python train.py --n_layer=15 --d_model=224 --lr=0.00644
Each number is 128 + 24 x the weight over its row's rms, rounded and kept within 0 to 255. Layers, rows and columns count from 0. The size above them is the row's rms in percent of the matrix's.

# layer 3 MLP down (transposed), 896x224, rms 0.0996, rows 592-691, columns 192-223
size [110 107 101 101  89 111 112 104 105 100 120 111 105 109  88 108 126  90  97  95  93  86 105 115 117  94 108 101 101  79 104  95 120 103  92 102 123  94 112  98  75  64 102  80  98 105  81 111  91  89  90 107  83  89  97  98  92 116 102  83 104 104 113  91 111 103 103 126  72  92 109 100  89  97  91  99  98  97 104  95  96 104 105 111  94 103  95 110  88 102 102 104 100 103  95  88 104  89  85  98]
[[ 76 159 110 164 116 152 118 132 129 143 140  84 118 157 157 151 147 103 170 123 124 125 117 131 141 117 140 151 128 145 117 126]
 [134 125  96 112 118 120 101 179 146 159 141 141 130 101 174 149 132 148 125 142 121  93  86 140 126 115 134  97 116 149 121 110]
 [157 120 117 144 137  97 100 144 149 122 115 120 145 138 136 126  94 124 138 127 158  91 149 132 109 129 157 159 115 131 152 125]
 [108 150 118 155  96 136 142 131 123  97 101  91 124 124 115 156 105 165 141 140 153 111 139 121 141 110 166 151 126 103 141 144]
 [177  96 162  95 122 119  92 144 107 116 112  95 126 144 140 143 116  90 115 127 110 156 152 136 116 145 125 173 142 122 144 119]
 [101 102 108 139 162 137 127 153 148 133 138 156 113 121 172 142  95 144  96 143 135 146 181 111 145 100 111 156 166 126 139 118]
 [114 104 132 140 124 136  89 142 134 115 161 127 119 121 146 121 109 123 104 178 134 122 129 133 127 155 148 132 157 118 160 165]
 [175 149  79 127 120 169 142 116 131 179 129 138 148 131 136 167 124 129 122 129  71 114  81  98 137 128 158 148 125 178 164 150]
 [115 145 100 168 139 110 110 133 138 112 138 165 141 156 127 107 160 141 103 142 141 100 133 116 145 164 143 145 135 114 159 109]
 [105 145  94 126 117 165 172 115 133 135 127 157 115 145 130 122  94  86 155 130 108  90 147 148  93 112  93 112 170 123 133 138]
 [163 152 134 166 136 131 149 157 139 156  88 129 164 130 153  98 138 148 174 106 138 148 127  79 126 134 124 112 111  96 124 111]
 [139  90 115 122  95 104 114 133 118 115 128 128 162 131  90 166 144  97  97 109 101 136 173 130 164 116 156 135 121 115 155 120]
 [117 132 119 116 144 125  95 145 119 138 101 140 142 101 121  98 130 139 159 149 136 141 115 110 125 108  88  81 126 143 125 102]
 [159 136 106  98 128 114 101 117 149 152  98 132 133 146 149 100 103 124 152  92 139 150 152 124 185 126 120 154 118 104 102 115]
 [163 113 151 131 139 156 163 125 140 145 129 146 122 128 140 118 125 127 138 146 151 151 110 136  99  69  85 140 134 176  95 182]
 [125 115 114  73 120 133 130 120 127 156 107  71 144 168 134 118 130 112 132 115 130 122  80 112 138 129 144 106 114 118 173 127]
 [139  97  61 123 153 114 115 100 137 133  89 142 123  84 120 114  98 127  99 139 143 116 181 122 116 112 140 143 148 141 107 121]
 [141 118 205 142 149 148 136 142 125 147 111 102 141 136  84 123 165 124 143 152 107 159 111 127 166 157 151 130 101 189 142 189]
 [160 105 133 106 125 140 133 127 100 133 114 109 135 107 149 145 120 111 136 131 145  84 131 157 128 140 131  82 145  87 121 111]
 [103 148 145 132 126 101 197 127 127 166 119  85 119 137 146 136 141 144 120 149 141 163  96 109 151 147 116 116 122 155 124 115]
 [130 159 145 132 157 116 152 120 119 153 139  91 126  92 124 145 121 123 147 112 131 126 150 135 106 138 140 137 151 105 126 143]
 [134 165 160 136 123 164 203 100 140 129 118 117 158 105 162  99 118 137  99  90 102 110 167 133 125 121 142 168 106 142 115 133]
 [111 117 135 150 129 128 143  93 120 137 111  91 135 161 150 127 100 121 129  99 138 121 120 139 159 110  87 149 134  91 120 137]
 [ 87 119 119 151  99 115 146 144  96 135  72 128 155 140 109 162 133 129 126 180 131 172 144  89 137  85 112 130 156 136 115 107]
 [ 97  94 151 137 133 178 116 109 102 104  91 139 150  64 146 131 180 160 126 106  91 108 131 126 125 145 205  89 114  99 134 136]
 [150  94 113 132 139 133 128  95 130 126 131 162 114 122 110 114 164 102 129 104 107 105 147 117 157 116 155 138 107 114 122 120]
 [138 138 158 150 126 134 118 124 154 155 115 103 132 114 108 126  96 128 128  59  99 117 124  97 135 139 144 125  92 108 109 134]
 [ 78 145 131 153 177 138 110 163 118  99 144 131 128 137 177 110 147 140 140 133 132 129 109 127 121 119 137 113 162 102 102 118]
 [140 121 116 138 145  91 123 107 136  77 147 160  90 162 117 116 110 110 125 133 142 122 125 109  93 115 138 128 127 116 120 144]
 [ 78 133 110 102 147 157 132 155 118 124 163 175 104 156  95 140 153 148 110 143 147 154 120 116 125 122  97 146 116 115 105 129]
 [165 140 128 119 144 101 103 145 110 137 116 143 134 140 164 136 145 146 137  87 125 102 134  86 146 164 122 143 115  92 124 142]
 [109 121 165 133 120 126 126  72 130 157 102 146 119 149 116 138 146 105 122 154 153 135 158 148 110 103 118 111 133 106 170 135]
 [134 126 157 111  76 118 162  51 104 124 109 181 109 115 139 138 155 101 156 139  93 135 133 147 107 186 155  96 141 120 120 171]
 [122 105 138 123 161 141  89  99 101 110  96  97 146  86 146 113 142 154 128 152 152 120 129 121  92 113 105 115 126 129 161 118]
 [180 122 142 100 106 147 147 120 107  89 131 153 124 173  91 150 120 111 127 157 126 125 104  82 105 118 110 129 135 135 143 112]
 [128 128 154 133  94 120 138 160 139  88 125 103 134 111 108 151 135 105 103  72 131 117 102 184 122 130 128 104 114  96 108 114]
 [114 166 132  99 127 147 134 186 143  85 140 121 116 143 147 122  82 126 140 171 102 102 125 109 130 133 121  80 141 164 112 127]
 [118 150 142 159 157 143 128 101 182 119 151 165 172 140 139 116 148 130 155 161 127 164 171 130 122 122 135 130  73 145 144 141]
 [133 140 114 110 109  86 128 118 109 121 132 130 119 136 115 113  59  85 100 137 175 100 187  86 129 142 146 145 123  82 188 135]
 [100 162 192 159  92 127 142  91 156 165 118 168 147 136  94 127 140 112 134 152 103 105  94 148 128 143 143 101 175 137 125  85]
 [125 167 173 141 123 134 142 131 149 102 175 146  99 134 114 126 115 106  80 102 146 138 120 129 133 130 136 163 144  77 135 143]
 [106 103 142 143 104  71 161 126  76 135 129  72 125  87  93 169 121 124 143 129 172 111 112 105  98 158 165 142 147 162 161 102]
 [ 84 100 129 160 131 153 128 134 107 122 176 194 151 151 137 124 151 121 125 134 146 138  89 143 116 134  92 108 131 128 108 116]
 [107 131 115 136 161 141 131 127 145  97 137 134 131 119 136 116  60 151  96 108 132 122 127 106 159 143 116 146 137 162 115 112]
 [128 115  96 132 103 120 137 128 116 111 131 107 154 165 166 173 125 119 107 105 146 164 127 160 143  99 117 134 129 142 110 102]
 [103 140 161 109  68  82 117 145 139 103 122 104 101  94 130 129 135 125 158 143 185 143 111 110 116 123 100 132 102 137 141 123]
 [111 145 129 115 127 129 101 106  59 146 108 123 133  96  97 140  92 105 121 140 104 124 187 117 138 161  79 161 134 127  75 155]
 [137 118 135 125 162 140 114 157  81 133 106 100 150 127 118 131 144 156 149 121 144  93 122 130 107 140 131 111  77 102 115 129]
 [174 114 106 166 138 166 106 161 161 124 130 130 126 105 134 141 148 152 128 120 135 133 130 126 128 138 160  92 145 113 122 150]
 [150 109  82 133 102  94 136 143  67 166 117 111 144 106 141 107 129  88 110 144 109 133  91 125 125 117 161 107 122 157  86 110]
 [121 137  51 133 151 133 107 126 158 111  99 127 130 189 113 119  85 131 140 123 105 139 131 115 111 120 112 111 138 147 102  86]
 [102 157 127 127 152  80  92 112 101 122 142 126 140  94 165  93 134 141 128 135 124 150 126 118 123  95 143 136 164 167 129  99]
 [118  90 162  89 144 108 144  95 128 163 124 119 116 114 147 154 112 186 120 148 135 132 111 127 140 152  96 135 165 106 136 183]
 [143 151 182 137 131 129 112 165 145 119 135 153 121  98 176 123 127 130 147 129 107 111 116  87 140  97 146 122 111 129 130 152]
 [140 129 153 210 157  99 130 138 110 143 148 129 100 116 144 138 123 130 195 116 115 114 114 141 108 126 111 141 149 129  87 132]
 [103  94 124 127 176 132  81 127 101 121 135 128 130 124 110 167 138 157 121  86 191 155  97  97 122 156 103 128 152 126 141 166]
 [142 110 144 124 113  95 120 138  89 136 158 101  99 146 116 110 141 101 153 105 103 120 115 115 101 139 127 132 145  86 105 154]
 [112 120  74 161 135 112 135 128 175 100 125 133  79 140 135 127 133 117 158 121  91 138 159 120 141 137  93 136 119 132 147 104]
 [ 89 121 160  94 174 121 117 119 118 145 162 151 129 106 125  90 134 119 152 146 120 131 106 130 135  95 146 113 135 133 143  84]
 [107 130 105 147 127 170 131 138  69 139 150 170 126 134 118 147 126 145 116 173 135 124 131  90 110 142 141 108 133  93 120 125]
 [ 98 131 117 108 134 101 125 125 140 117 115 171 135  42 118 155 140 111  99 124 130 131 140 140 134 167 139 155 139 119 118 127]
 [100 172 148 160 140 151 143 145 135  85 128  84 153 121 105 135 144 103 129 150 166 110 137 126 156 149 144 144 129  97  79 123]
 [136 112 152  99  99 120 122 105  98 180 139 111 122  86 149 109 144 152 106 178 148 132 127 155 142 132 142 130 147 156 119 159]
 [ 72 131 138 153 134 124 107  86 130 156 120 150 147 120 143 141 164 123 106 170 144  91 119 121 194 151 109 155 101 124 113 135]
 [139 166 153  99 114 153 118 151 139  77  75 104 126 131 135 122 148  76 136 116 127 156 142 147 141 101 126 159 108 120 128 146]
 [111 135 120 112 139 138 157 149 140 131 160 108 143 139 110 119  87 207 110 159 132 140 134 123 165 113 141 117 137 155 137 135]
 [141 153 121 162 117 120 142 135 121 142 138 167 110 118 126 140  97  65  93 119 123 141 171 117  97 126 128 156 104 118 146 133]
 [178 153 128 118 122 100 133 161 121 179 153  96 118 129 102 123 129 159  83 141 132 113 129 144  99 129 108 102 140 107 152 131]
 [142 136 160 133  73 148 119 117 116  98 128 160  90 114  77 132 134 183 133 124 116  99 121 118 161 126 154 107 107 110 146 119]
 [114 142 138 198 136 155 143 131 113 135  72 101 126 178 121 101  98  94 132 132  65 116 144 109 153 130 135 106 169 137 132 150]
 [ 96 137 136 109 201 180 121 126 152 108 104 159 119 138 172 127 117 130 199 138 132 129 127 118 133 141 118 164  78 146 107 129]
 [142 152 131 134 123 107 115 111 100 118 107 151 163 118  94 115 128  96 122 142 122 106 100  85 169  97 105 141 164 120 100 101]
 [129 143 103 131 169 141 128 103 124 106 120 129 192 119 148 112 131 103 141  89 148 111  92 141 115 130 141 114 106 170  95 106]
 [113 114 109 128 131 113 139 125 164 134 160  80 126 140 116 164 146 181 132 176  96 152 138 132 112 128 141 132 116 166 145 107]
 [102 127 117 139 132 136 159 128 143 140 153 106 133 114  74 141 120 115 111 114 133 172  90 154 103 170 133 126 141 127 103 154]
 [133 116 128 174 109  80 117 128 152  77 104 103 133 149 135 143 135 159 130 159 142 198 122 112 159  93 112  86  92 101 141  86]
 [155 159 131 153 133 104 144  96 134 107 120 131 122 149 156 104 135 149 116 120 136 143 143 123  60 120 163 194 125 114  97 159]
 [166 141 118 132 160 141 112 156  79 113 137 115  60  93 132 138 165 151 111 115 122 125 130  82 103 110  81 142 172 124 127 150]
 [137 136 142 127  99  92 125 100 139 101 143 141 151 128  98 112 134 124  96 127 114 125 139 122 106 146 144 165 178 134 126 132]
 [101  95  97 150 128 127 141 118 127 119 129 158 129 123 124  77 153 111 131  76 156 107 115 139 115 116 142 113 102 126  87 137]
 [149 146 119 148 120  94 117 135 132 144 139 140 121 137 143  98  95 106 151 151 113 151  80 119  73 138 154  74 140 123  88 132]
 [153 170 139 119 134 109 138 123  81 120 112 120 122 138 150 105 138 129 114 156 133 126  97 128 112  79 122 163 147 124 121  98]
 [102 113 105 124 162 134 111 101 174 161 193 116 107 149  97  96 136 122 165 152  92 207  66  79  83 151 109 119 135 134  71 127]
 [108 140 161  85 150 144 154 135 127 134 151 146 107  82 114 109 163 119 142 102 143 151 115 110 133 130 139 127  89 101 126 130]
 [160 116 125 110 146 129 123 125  58 143 149  96  91 149 149 114 149 115 126 120 157 129 134 136 112 121 190 137 125 169 112 136]
 [105  86 100 133 118 130 118 139  80 148 115 158  86  83 164 123 141 127 120 116 136 135 144 137 125 119 104  94 123  64 111 116]
 [134 130 168 145 177  99 125 146 123 108 125 136 143 122 113  82 108 148 123 120  88 101  93  82 135 125 119 156 137 108 107  93]
 [119 133 131 128 123 138  80 171 135 130  80 109 133 133 127 130  77  96 157 139 110 160 104 105 166 116 142 164 150 176  94 123]
 [119  80 114 127 141 142 137 117 166 122  99 106 105  91 157 139 182 135 101 139  61 133 122 130 116 117 114 100 163 151 160  94]
 [158 111 123 160 185 144 127 135 152 135 144 130 135 145 116 157  94 136 115 131  79 115 105 118 135 124 158 141  97 155 168 134]
 [138 127  98 114 150 140 139 109 173 152 130 128 103 137 101  91 104 164 164 118 109 158 154 108 119 117 116 111 112 140 124 110]
 [134 154 114 145 198 124 104 104  92 112 119 110 153 149 172 104 141 127 119 142 133 133 129  94 112 109 100 150 119 130 145 123]
 [ 78 168 110 108  91 149 140 129 132 159  87 142 123 163  88 147  65 143  95 124 158 122 137 153 101 128  69 102 101 111 133 118]
 [127 101 141 118  93 142 125 145 145 108 180 121 127 151 127 149 118 121 136 139 128 173 135 149 170 130  98 162 143 144 111 107]
 [ 94 125 159 129 122 127 108  88 107 140 132 104 109 114 109 140 146 115 129 106 146 116 133 159 160 109 128 164 121 138 141 151]
 [102 114  98  88  88 139 147 182 118 141 141 176 139 156 119 165  73 124 159 121 146 121 101 143 120 155  90 119 137 130  90 127]
 [ 96 141 117 144 134 132  44 124 130 124 113 117 131 113 123 169 119 104 134 134 119 106 162 127 154 123 124 134 129  91 118 150]
 [147 100 136  86 127 118 107 141 124 130 158 118 139 172 137 146 127  98 132  58 108 175 141 120 136 147 118 127 130 173 110  78]
 [ 76 103 154 135 101 137 133  74 132 142 124 122 152 148 146 138 116  90 115 134 143  96 130 113 166 117 137 111 130 139 111 125]
 [116 106 144 192 115 157 132 131 130 108 118 157 136 131 153 110 152 172  99 102 126 114 134 137 117 114 159 141 135  85 118 117]]
# layer 3 MLP up, 896x224, rms 0.103, rows 593-692, columns 192-223
size [104  99  95  97 104 109  97 110 103 125 105  92 104  83 107 123  90  92  93  87  81 112 119 115  91 107 111  95  68 104  98 124 109 100  89 120  88 113 105  74  79 109  82 103 105  78 113  91  83  92 120  87  92  99 111  69 118  95  78 114 106 108  81  97  95 101 151  71  85 106  96  92 110  93 114 106 101 103  98 108 109 109 114  86 101  89 103  94 103  94 104  99  94  94  89 108  86  83  98 111]
[[134 102  77 131 137 150 177 100 119 145 112  89 137 127 161 116 154 101  98 161  92  97 159 150  88 158 139 147 163 153 166 141]
 [125 123 148 147 101 113 145 153 150  93 122  74 158  98 160 157 100 108 157 138 117 116 116 127 154  72 141 112 119  88 112 129]
 [134 142 153 102 134 132  82 128 131 106 150 132 111 145 137 116 125 101 126 116 114 105 142 121 133 120 102 149 140 151 138 126]
 [107 152 140 134 108 141 181 113 133 140 154 156 100 148 110 102 119 173 155 130 155 118  84  98 124 116 144 111 116 147 122 146]
 [119 142 135 126 139  92 144 105 128 170 113 119 121 127 169 136 129 142 146 106 129 106 193 106 158 163 112 150 151 120 157 103]
 [165 184  94 126 123 140  85 125 123 121  97 128 145 119 140 146 125 139  83 163  88 154 181 136 103 122 112 163 113 167 114  74]
 [129 107 130 141 121 135 177 142 174  84  82 136 124 161 143 164 150 107 137  92 108 114 114 148 135 135  96 119 154  96 119 118]
 [151  96 142  86 122 156  96 107 119 107 153 120 150 102 135 109 121 135 151 128 119 165 136 137  99  97 142 118 110 120  98 140]
 [171 124 140 137 151 107 120 124 110 107 111 135 116  89 117 131 130 165 121 147 123 154 135  94 155 146 191 112 142 112 141 125]
 [103 135 112 103 106 125  93 144 120 155 139 150 113 135  94 118 116 104 160 111 123  98 104 187 142 132 131 148  99 145 122 103]
 [160 101 139 142 123  86 141 156 103 130 133 161 116  90 106 157 119 113 100  94 114 115 131 165 200 159 107 161 117 140 124 128]
 [122 153  73 131 118 106 143 129 131 138 138 152 125 150  87 139  98 148 101  70 102 127 126 126 134 147 125 126 133  97 135 131]
 [153 141 109 147 102 100 146 130 144  64 147 138 124 101 159 173 133  90 106 155 100 100 110 119 157 143 173 157 121 140 122 117]
 [ 79 139 148 114 156 101 121 127 111 129 110 114  91 134 102 114 133 111 103  81 137  97 162 109 132 160 144 119 112  98 173  99]
 [155 136 133 175 176 107  94 121 129 121 129 154  91 145 164 136 132 128  85 123  70 116 143 121  94 103  92 155 121 135  81 118]
 [150 110 146 150 108  69 153 107 151 158 134 110 147 167 145  78 126 155 165 139 122 133 144 118 134 129 145 172  77 141 132 117]
 [ 96 164 109 118 126 137 120 109 129  97 125  99 151 129 146 120  67 125 121 124 148  78 163 139 119 119 147 114 154  85 122  94]
 [124 172 108 112 123 115 110  93 157 109 151  81 119 117 161 127 131 127  72 158 105 144 111 133 108 124 136 141 130 145 136 136]
 [136  88 161 116 151 175  70  97  99 116 136 153 136 143 112 127 129 177 128 162 126 127 175 122 152 130 141 148 140 121 153 112]
 [125 128  98 130 133 152 149 166 153 110 124 142 118 134  90  43 146 159 106 131 123 119 120 117 142 130 136 111  80 126 121 117]
 [129 139 122 109 134 137 127 137 113 116 107 113 121 163 153 144 115 117 173 107  69 162 123 126 113 163  87 107 176  77 141  68]
 [141 139 114 127 161 163 155 151 122  81 132 126 135 104 113 115 152 116 117 140  97 121 126 127 138 138 181 129 128 124 153 119]
 [158  89 131 135 132 131 167 173 115 104 127 122 146 131 125 108 136 143 110 147 118  80 141 119 141 120 158 114 120 143 120 126]
 [189 126 136 147 149 112 140 134 141 115 164 109 124 130  89 126  98 106 131 153 125 118 139 152 118 136 127 133 117 119  80 150]
 [141 167 116 124 121 163 111 140 110  99 100 109 112 106 124 128 117 129 132 159 115 162 166 144 121 173 162 122 121 146 130 129]
 [141 126  90 108 125 118 148 131 122 136 127 130 126 146 131 147 110 128 134 119 129 126 140 126 113  91 130 136 156  99 120  91]
 [164 110 131 129 107 135 128 115 133 147 113 140 115 131 106 155  81 130 121 142 135 133 136 141 135 102 133 121 130 156 147 142]
 [178 138 160  69 145 132 123 143 165 185 131 103 179 147 106 163 131 159 134 131 103 162 134 126 125 154  79 124 137 113 127 111]
 [146 106 132 125 156 160 114 136 134 156 113  97 129 117  95 147 114  96 113 105 131 113 147 124 150 147 117 137 128 119 127 147]
 [135 145 127 139 101 100 117 147 116 109  97 131 127 141 159 131 100  97 129 136 108 133 147 158 125 112 137 130 107 160 106 122]
 [162  93 127 116 119 147 129 138 122 109 154  91 143 115 163 143 110 144 154 158 107 157 105  99  98 120 109 161 119 148  86 123]
 [102 105  75 123 136  87 153  87 124 148 137 116 123 153 167 120 134 100 144  92 126  90 133 155 139  77 164 162 105 117 109 139]
 [130 169 103 140  94 155 122 151 126 137 144  95 139 125 177 126 102 110 119 132  82 110 134 156 123 108 120 148 126 139 116 129]
 [147 111 132 129 149 120 155 161 113 142 130 103 160  86 127 106 124 165  95 101 123 134 173 161 147 119 132 121 113 137 119 152]
 [161  83 155 109 149 155  84 141 121 152 132 151 146 103 113  92 148 144 141 116  90 158  94 139  86 121 149 169 128 121 109 156]
 [130 163 160 108 139 163 111 167 141 142 123 108 155 151 128 114 119 116 102 159  97 147 123 116 106 128 136  67 129 128 148 108]
 [136 126 113  93 127 125 111 144 125 143  96  96 135 135 114 171 121 126 103 157 124 121 101 168 172 154 117 144 114 131 127 129]
 [161 111 105 182 118 122 135 120  99 177 135  84  93 119 114 133 108 129  76 106  89 122 128 151 134 108 137 105 138 126 102  89]
 [116 109  76 147 132 119 144 139 118  84 186 114 115 147 149 160 156  92 110 120 138 104 155 136 148 103 124 149 130 149 137 152]
 [ 87 132 112 106 135 139  99 101 111 152 120 157 144 116 125  95 148 176 147 139 114 106 116 128 119 104  78 110 126 201 128 139]
 [153 171 106 124 170 179  93 141 175 108 105 157  96 159 126  79 129 144 105 133  92 137 151 131 143 126  74  95 102  92 109 146]
 [138 133 145 123 167 114 131 117 144 157 122  84 120  90 103 135  90 135 118  73 138 144 156 163 159 114 161 107 109 139 142 125]
 [135 119 107 131 126 111 145 138 153 136 132 125 118 137 103 143 156  91 173 171 113 139  89 118  96  88 148 124  86 148 151 149]
 [137 156 107 164 129 156 136 147 134 125 101 184 104 123 107 113 123 171 131 119 110 141  98 114 106 156 117 118 124 134 124 108]
 [166 148 136 142 133 162 145  90  94 109 144 150 154 144 138 123 113 110  91 121  94 147 127 146 141 173 126 160 151 127 127 138]
 [187  93 140  93 121 145 125 150 194 101 140 120 106 171 136 141 165 110  99 140 118 125  98 119 114 108 163 117 125 115 150 155]
 [ 98 115 151 143 133 132 150 116 120 122 149 119  86 144 121 141 119 102 146 110 125 155  92 131 195 132 130 136 153 134 162 124]
 [115 132 169  84 138 121 149  89  99 112 147 143 142 138 105 121 124 107 107 101 125 116 154 126 135 132 118 165  92 120 147 125]
 [165 188 156 139 151 112 130 118 169 106 150  92 118  95 120 139 155 126 125 172 156 144  95 112 190 126 170 180 149 162 118 134]
 [125 108 161 114 126  86 118 159  98 131 122 115 140 133 158 132 143 147 114 132 117 105 110 165 126 103 132 121 124 104 149 172]
 [141 120 139 137 103 160 155 139 140 155 130 144 119 141  45 115 103  99  95  95 124  90 124  76 133 135 122 139 134 106 158 138]
 [152 142 128 146 135 150 136 148 165  86 124 124 133 107 120 135 139  82  95 128 143 113 169 118 118 122 177 128 134 143 115  93]
 [126 137  87 114 127 128 134 112 155 108 143 109 141 182 114 128 145 137 124 137 167 161  88 156 167 120 124 110 143  86 114 111]
 [112 136 145  58 116 188 137 132 145 122 105 155 132 133 122  91 155 125  84 130 135 109 156 118 147  97 173 144 125 167 173 148]
 [161 149 122 145  75 146 148 146 156 149  97 123 115  94 157 116 120 121 102 138 101 120 169 166  93 107 183 101 106 156 140 101]
 [163 105 119  73 155 147 116 115 113  98 132 114 102 150  83 119 143 144 105 142 112 131 156 114  97 122 159 123 147 108 122  88]
 [ 91 125 186 107 136 138 120 136 139 147 173 106 129 130 131 145 143 117 126 159 121 114 143 155 116  97 130 180 130 150 134 128]
 [168 104 125 135 101 129 154  98 111  86 108 103  95 175  89 129 123 136 133 109 137  95  91 121 106 153 111 118 111  91 125 144]
 [155 135  98 135 134 152 123 126 136 133  98 104 143 131 161  96 111  96  82 111  95 115 130 174 124  92 150 146 109 112 159 114]
 [146 115 147 141 124 160  84 157 137 173 130  87 133 157 128  95 100 101 134 118 130 148  85 174 127 129 126  95 149 158 163 114]
 [130 105  73 111 132 109 136 128 201 116 136 110 143 119 131 155 145 153 165 168  86 110 104 143 137 121 119 108 112 146 171  93]
 [131 130 152 109 140 110 163 157  87  94 132 148 120 130 146 141 100 101 120 123  95  90 144 157 118 123 136  99 103 115 113  72]
 [159 119  99 129 142 182  99 127 152 113  78 129 116 123 120 121 112 127 116 114  84  99 152 129 122 115 118 139 132 104  93 108]
 [127 145 138  71 116 147  86 161 161 118  91  86 139 118 130 143 106 112 148 100 145 171  96 143 148 135 144 146 148 150 109  91]
 [118 127 155  77 140 125 113 106 106 161 114 156 140 156 122 106 117 105 178 102 142 157 156 154 114 148  93  72 138 121 108 102]
 [134 125 169  93 114 129 149 124  92 110 143 135 179 146 114 104 154 141 145 139 141 137 111 134 167 148 102 121 105 131  87 130]
 [167 125 123  94 142 151 150  98 116 145 116 155 154 111  93 124  95 130 108  96 121 148 106 149 171 150  76 165 107 150 125 126]
 [ 89 120 105 115 152 135  89 112 141 116 137 125 141 147 173 124 146  96 126 143 130 140 124 150  90 126 119  96  93 123 128 123]
 [118 170 156 131 152 129 153 118 148 116  79 133 121 134 128 150 138 117 154 119  83 132 135 116 140 127 130 156  99 102 142  84]
 [156 131 180 130 121 126 144  87 128 111 177 103 143 129 141 179 112 128  91 134 136 139 106 160 159 151 127  86 178 109 110 173]
 [145 134 136 134  96 152 119 165 139 116 121 147 110 130 135 126 168 162 128 136  71 152 100 139 104 172 107 109  92  85 180 126]
 [151 135 131 172 102 118 123 148 146 157 124 117  84 127 114 156 135 140 142 126 140 149 152 114 120 153 127 173 157 109 171 152]
 [139 165 150 134 140 154 143 127  64 107 110 154 105 112 128  86 134  82 129 134 118 125 136 135 144 153 133 157 160 116 115 136]
 [132 120 103  85 116 166  99  94  80 125 111 140 157 163 163 143 118 179 135 123 100 113 139  95 149 111 131 183 123 123 110 118]
 [137 133 137  68 127 173 138 126  98 162 152 156 116 116 122 125 143 105 111 114 126  50 128 149  95 186 150 171 175 166  97 151]
 [116 139 109 100 121 166 125 151  91 166 119 121 120 119  99 143 119 132 137 117  98 123 129 137 170 133  99  71 123 124 162  92]
 [134 116  98 125 104 148 128 105 156 150 113 150 158 143 158 117  53 108 138 155 115 125 124 151 150 128 103 131 107 102 107 127]
 [100 122  94 163 161 153 135 146 134 142 134 125  80 114 119 180 126 137 126  96 116 156 140 167 112 120 136 125  88  95 136 103]
 [161 132 137 110 173 108 153 142 144 151 133 100 128 145 123  96 122 143 121 183 104 124 136 128 164 115 125 152 150 138 179 122]
 [ 95 141 144 116 150 120 128 137 148 107 112 110 120 133 106 117 184 143 114 113 121 126 149 147 158 129  85 149 109 143 126 120]
 [155  88 152 136 129 162 103 113 173 124 139 145 145 102  89 134 120 150 160 145 145 148 169 115 128 156 110 130  95 138 136 155]
 [164 100 142 103 135 158  99 120  94 109  92 143 146 124 117 159 116 135 121 127 148  69 168 130 150  99 159 157  90 101 183  95]
 [170 118 179 111  82 122 153  84 102  95 123 118 139 131  97  96 120 132 132 114 132 106 113 144 134 117 142 119 105 124 136 139]
 [123 108 125 106 173 144  81 131 168 175 101 148 133  89 130 128 134 124 126 144 112 170  97 100 111 135  87 110 123 103 130 160]
 [ 83 115 108 115 124 128 169 122 116 142 147  98 141 157  82 131 125 144 137 123 107 139 129  71 138 140 129 109 155 125 137 133]
 [102 138 109  91 167 115 158 116 147 165 175 129 176 144 111 125 157 121 149 120 113 126 131 167 126 110 162 117 125 169  82 133]
 [101 123 147  92 134 135 122 145 120 152 159 144 123 143 114 138 161 155 157 125 137 118  88 142 150 106 174 177 113 135 101 124]
 [161 151 168 147 123 146 136 160 114 108 132 142 158 108 127 102  79 113 129  98 146 136 165 137 145 115 148 154 121 101 134 171]
 [108  98 122  94 113 146 138 104  92 116 150 111 122 132 109 138 149 100 150 114 114 117  94 113 135 143 121 151 127 101  98  80]
 [185 134 147 113 111 115 151 110 147 149 142 125 148 136  99 123 124 127 152 165 126 117 117 124 163 128 126 146 150 125 152 155]
 [139 155 113 116 137 169 146 127 109 169 141 143 118  80 136 107 101 135 115 156 135 111 174 121 123 150 116 148 119 133  98  72]
 [166 130 109 156 152  84 110 116 170  77 139 140 146  93 141 128 168  69 134 116 112 133 158 185 142 109 167 101 135 127 112 134]
 [101 117  85 106 162 126 120  94 120 154 127 138  92 147 180 100 190 148 141 122 133  99 125 140  88  75 122 166 128 160 141 118]
 [199 139  95  90 140 164 131 135 131 159 161 102 154 133 115 163 151 122 116 173 147 148 104  99  83 114 140 121  92 149 119 107]
 [175 143 159  92 165 114  97  79 113 111 119  62 124 128 135  81 184 128  80 133 129 117  99  97 126 110 141 124 124 154 155 130]
 [126 110 110 122 174 122 161 155 156 145 164 151 108 104 132 137 147 151 141 107 113 139 124 132 140 144  81 124 144 170 112 110]
 [115 158 120 143  99 131 133 146 130 144  79  90 125 101 172 128 142 134  95 159 133  63  93 144 108 152 121 137 122 143 149 132]
 [158 170 122 136 157 105 143 162 121 110  94 115 104 123 107 109 151 165 141 131 126 158 117 128 128 145 106 163 124 108 175  86]
 [155 114 108 127 149 151 126 117 101 118 154  80 100 140 121 139 137 138 147 146  89 143 100 113 133 143 120 140 100 151 127  95]
 [150 154 132 134  83  98 149  93 131 137 133 108 103 132 114 152 146 119 106 144 146  95  95 105 164 119 127  97 105 114 162  84]]